{"num_attention_heads": 3, "head_dim": 32, "norm": "layernorm", "norm_eps": 1e-05, "beta2": 0.99, "weight_decay": 0.038, "warmup_steps": 200, "doc_mask": true}
Each number is 500 + 40 x the weight over its row's rms, rounded and kept within 0 to 999. Layers, rows and columns count from 0. Numbers have three digits each. The size before them is the row's rms in percent of the matrix's.

# layer 2 MLP down, 96x512, rms 0.221, rows 54-75, columns 256-383
094:460516521466417510547477565492539438488456469487434469536471505544483450514514477512500518501480526490547493474454447480538560511455543535590548481541529507517531542486466397543540443439498525512496522502434495541516496484501504558506433512532460466518561504470460516536522464508489455535526517574490531492550540511545528478474495480556468551486515546555486488513538525482525502498512
102:524544540499519485525561452566522454478463539447495550542486458495468478506534557486549550515513533501500476474561435503470520576534518504464489420497501531497520494500540523550507489518528470509433499498469563541516467476579490539475576534564523457481494548481494491441544461526526543470574501528525503440529404493570524475525496527605520527567561516555525480471528490527541489513516
097:509527496463552441470455511520548511554521452477546466527412496489535448457480483471418479510493493541503512434506544529524493472452519506522473558480483545433406568518496485445485493485471484503492482492540503514508532481455512512527486473474529536558554500465462438503391508516435488501542471514513476497476490542528491549448497520409481524523455517477509488521473539575491572466496
093:530501549506550555450520490487527574420565505543557575491518464508540453530548562480518390511523467502568478567482503556489508514453520474545538573548458471463517575548567583535464498528498476596555475438504520501487519515476559548429493607476529528445493533474474509454620549476519531520485518420491488414544517505525418508501510491491476505487520451570517540519495526469518490554532
105:487488451509587525461473523500513519494531446554466545518518519527491526464502525534554570465418456480514433523417502550509572424476463523607480560525488537503499518467488468463518519500512533538539505494499536530467549495410486518531539522488478554532508554567431444473450593528484532474441491482472535486480431508537443432540492485461511531552500526478560535500511469446526515532540
098:443485534484558479494456528509507509492566500399505498531511514513526426428500456591457565525512450494454485508476467455527522519539512505454559559543506557547589510467434505554523546466492551502485433493530513444513449439540501504508497398552564491485480536551478487471569424480506460480550429419492477621498450493492535560490487471429503441497511554543467478512489505466454491535515
097:541534483544512512435473578497442400462530525509586540555592511524439463506482486489482525526499553522466527535444552493428507456565570473518572555484511517439539507509532465474499527523498459482511493539527552547493515483528484507483429592548470483523405531502441484556543515491512515511456464456487504404483463507508561457561505503502459472477523542443534518489529518507531561481488
099:433465530465516504544482516440480504531525506453491496510501432465445527526491511460552494436460485509495491476477520483564565458523472548528546548528434475568505552493546457512484490494444424482555535472472545479519460474508509498475445489498451503454497460467527509519499464513501463500474513489541488490495550426511516416507532452579506463513517542475484522576475514516483543569412
094:491502447471469517412462508442514467425554504530520451516478458466480453451495502484513484530527543423539448514423531494478493450532489443532479510523544469461448451543530454439431481469540528474491586492453475517471408524421508530590464590475535487490566518488487499492414494487476564510505501459492494569489506457447519497507494484495580497556533521546517463526513530457515524447462
099:531523553550584491495495560500522507503609536599496497536536449510533603529475460522538491469509395501467487398516517518531531462535483495538510527434485429557487432550491477493398566483521461500483535515425478559542447429491500516568463561468585476549426571492468461460530520522454513520438568505539527512500460560537528517526567514484599475481440460536499551550523508420473507484502
101:456549499484520499503478520460461521501522472436524487470505583461512523512462516506562489594567522434461455513493457408441488469460521519520527466500494490544513498459522579468564425507500474427437549477483512481593561554437495482488436582557466560544519539520511552466587508520536439456577520516504514462498505553472452494504534537520543544512549533499500445497527550483547461449490
112:503538524554479536449570495540544523523482487481515476536577429464497518503455485465435512487518482496543508490543530527473489479489469508542548516518495510417448506513491518476471502450489562577495479484544562532453478490479489597534502526484424427523479519514523474544482434497430501541491521469512517534462492510545503464520457540507474517551464543472495517506515495432544538404453
099:541490481519494468500473437531500594548509568508470530514417500554469496455475492497498524570551546449481558604535472589446435532506545468497455482506474481479470525476496483532526485505479584514488474530488480466498526522503545512451483543487569548483511480499462489450403513437498499450563451418455483424517566577498512464477489543518561504467502506454435488507530536503471461485510
100:439545496444611547477531481534571474487496464512510492519441553555516390450475495541471512612440493464494489445488474452455472490519457458517445442482512433488471477541558440484490526464528509462504455491498509529508523487523530538441463530519493569478495534511510529440470485519460451449423533475480519540535426473570461524564514459487475475509491513471473527526500545631527462509511
103:467491460445441459540521521438544484504495506524507498510529512506482565550477508580508518541535461436491515552413541490495514541534450481437443560507483488527509515498470533523480511525449517398577505512511417542585556543467476498523514467488510481535487536503469597473430507477481565477577398475496460544535528488485471545556434432514438514516518545436597506505504558511507398529510
091:467514473440563558459459511521493502487484416538520462533471488514510463532480447507400507631541491472459518509544553509487562557539426542472509503502516470443506482529522433478545475454441495502512551517519508502547480504511500539594534515490435557545478469469519551471511446496524465523542481530466480488502525457502464450428532481513490475471486525509528480425397498529517504563527
104:476490481437572552467489542526494502482512547489447484473483541460449527496439515507537489456409481480459499573477491571525490521524493514474436517505440497582490491500570550460550412521473516472459565458451445479506495494459576528467519462521489508476541518528529473469543466468517514459541481509486497477548518472471521516424599550484451545457494473533501540449466544529478444561492
102:493467492534527484538468497529483503528511539482508477466473469526544505472487390474496543530610501469508452564544460462483483523506523508452461450505529471570553446451578470414494502435399476494534459521476400486500520486557562557440492555457507496430543545528523386462495470526458485465552511465488524485474453500471552494447546480448501552504483517487436526458466489517488477582424
103:461540558553405473500611488532501500530466489443554538499516439471489469548565536499444534481479534460528486521457495504492534525554456475520612529429439530502533568437545512491485492509537465568472440464470499488436502488529509490508518430495524460468476473536515533504480470545468496443532510547531467515490421550574573553524509479517424514603471561454491543464491519397514587411535
099:499478514516484490458578507514558518495487464571541547539494505495504494519466507515507481498452505474509481474490493480559511576506528527486483499527476377478551480545525475495551548531533559513572423498483483590547531492477431499535471532485490502444530550493498558506542528542542479551429488409405509477477500471469497467532527450433555494481493489418495507482501461501521515520508
099:486555519454514470549461462497457485439477526501513454504533566533558522506565529501547498509557538495481515452506477357506511511485521494469516530449531473497513488482461557538552552504439500401543512461438598446485593501481490470412486565437478529586447497475488434525545548579498471514509492545510490536506411436475527499489495455452462479406579433440461483495462441551547516473476
102:450464532512467529518539485528505507447461510475529559428489530510494576508494507490482415486500493511504494518487556540544452557423464515464416465506466472515459483453525610516496491560483419531445530440548466444529471580474555565498455468492458494485523486473428521468394548487490480514538434477488486482506474531520528491520444551468480559464507497574469548433466461617481515521561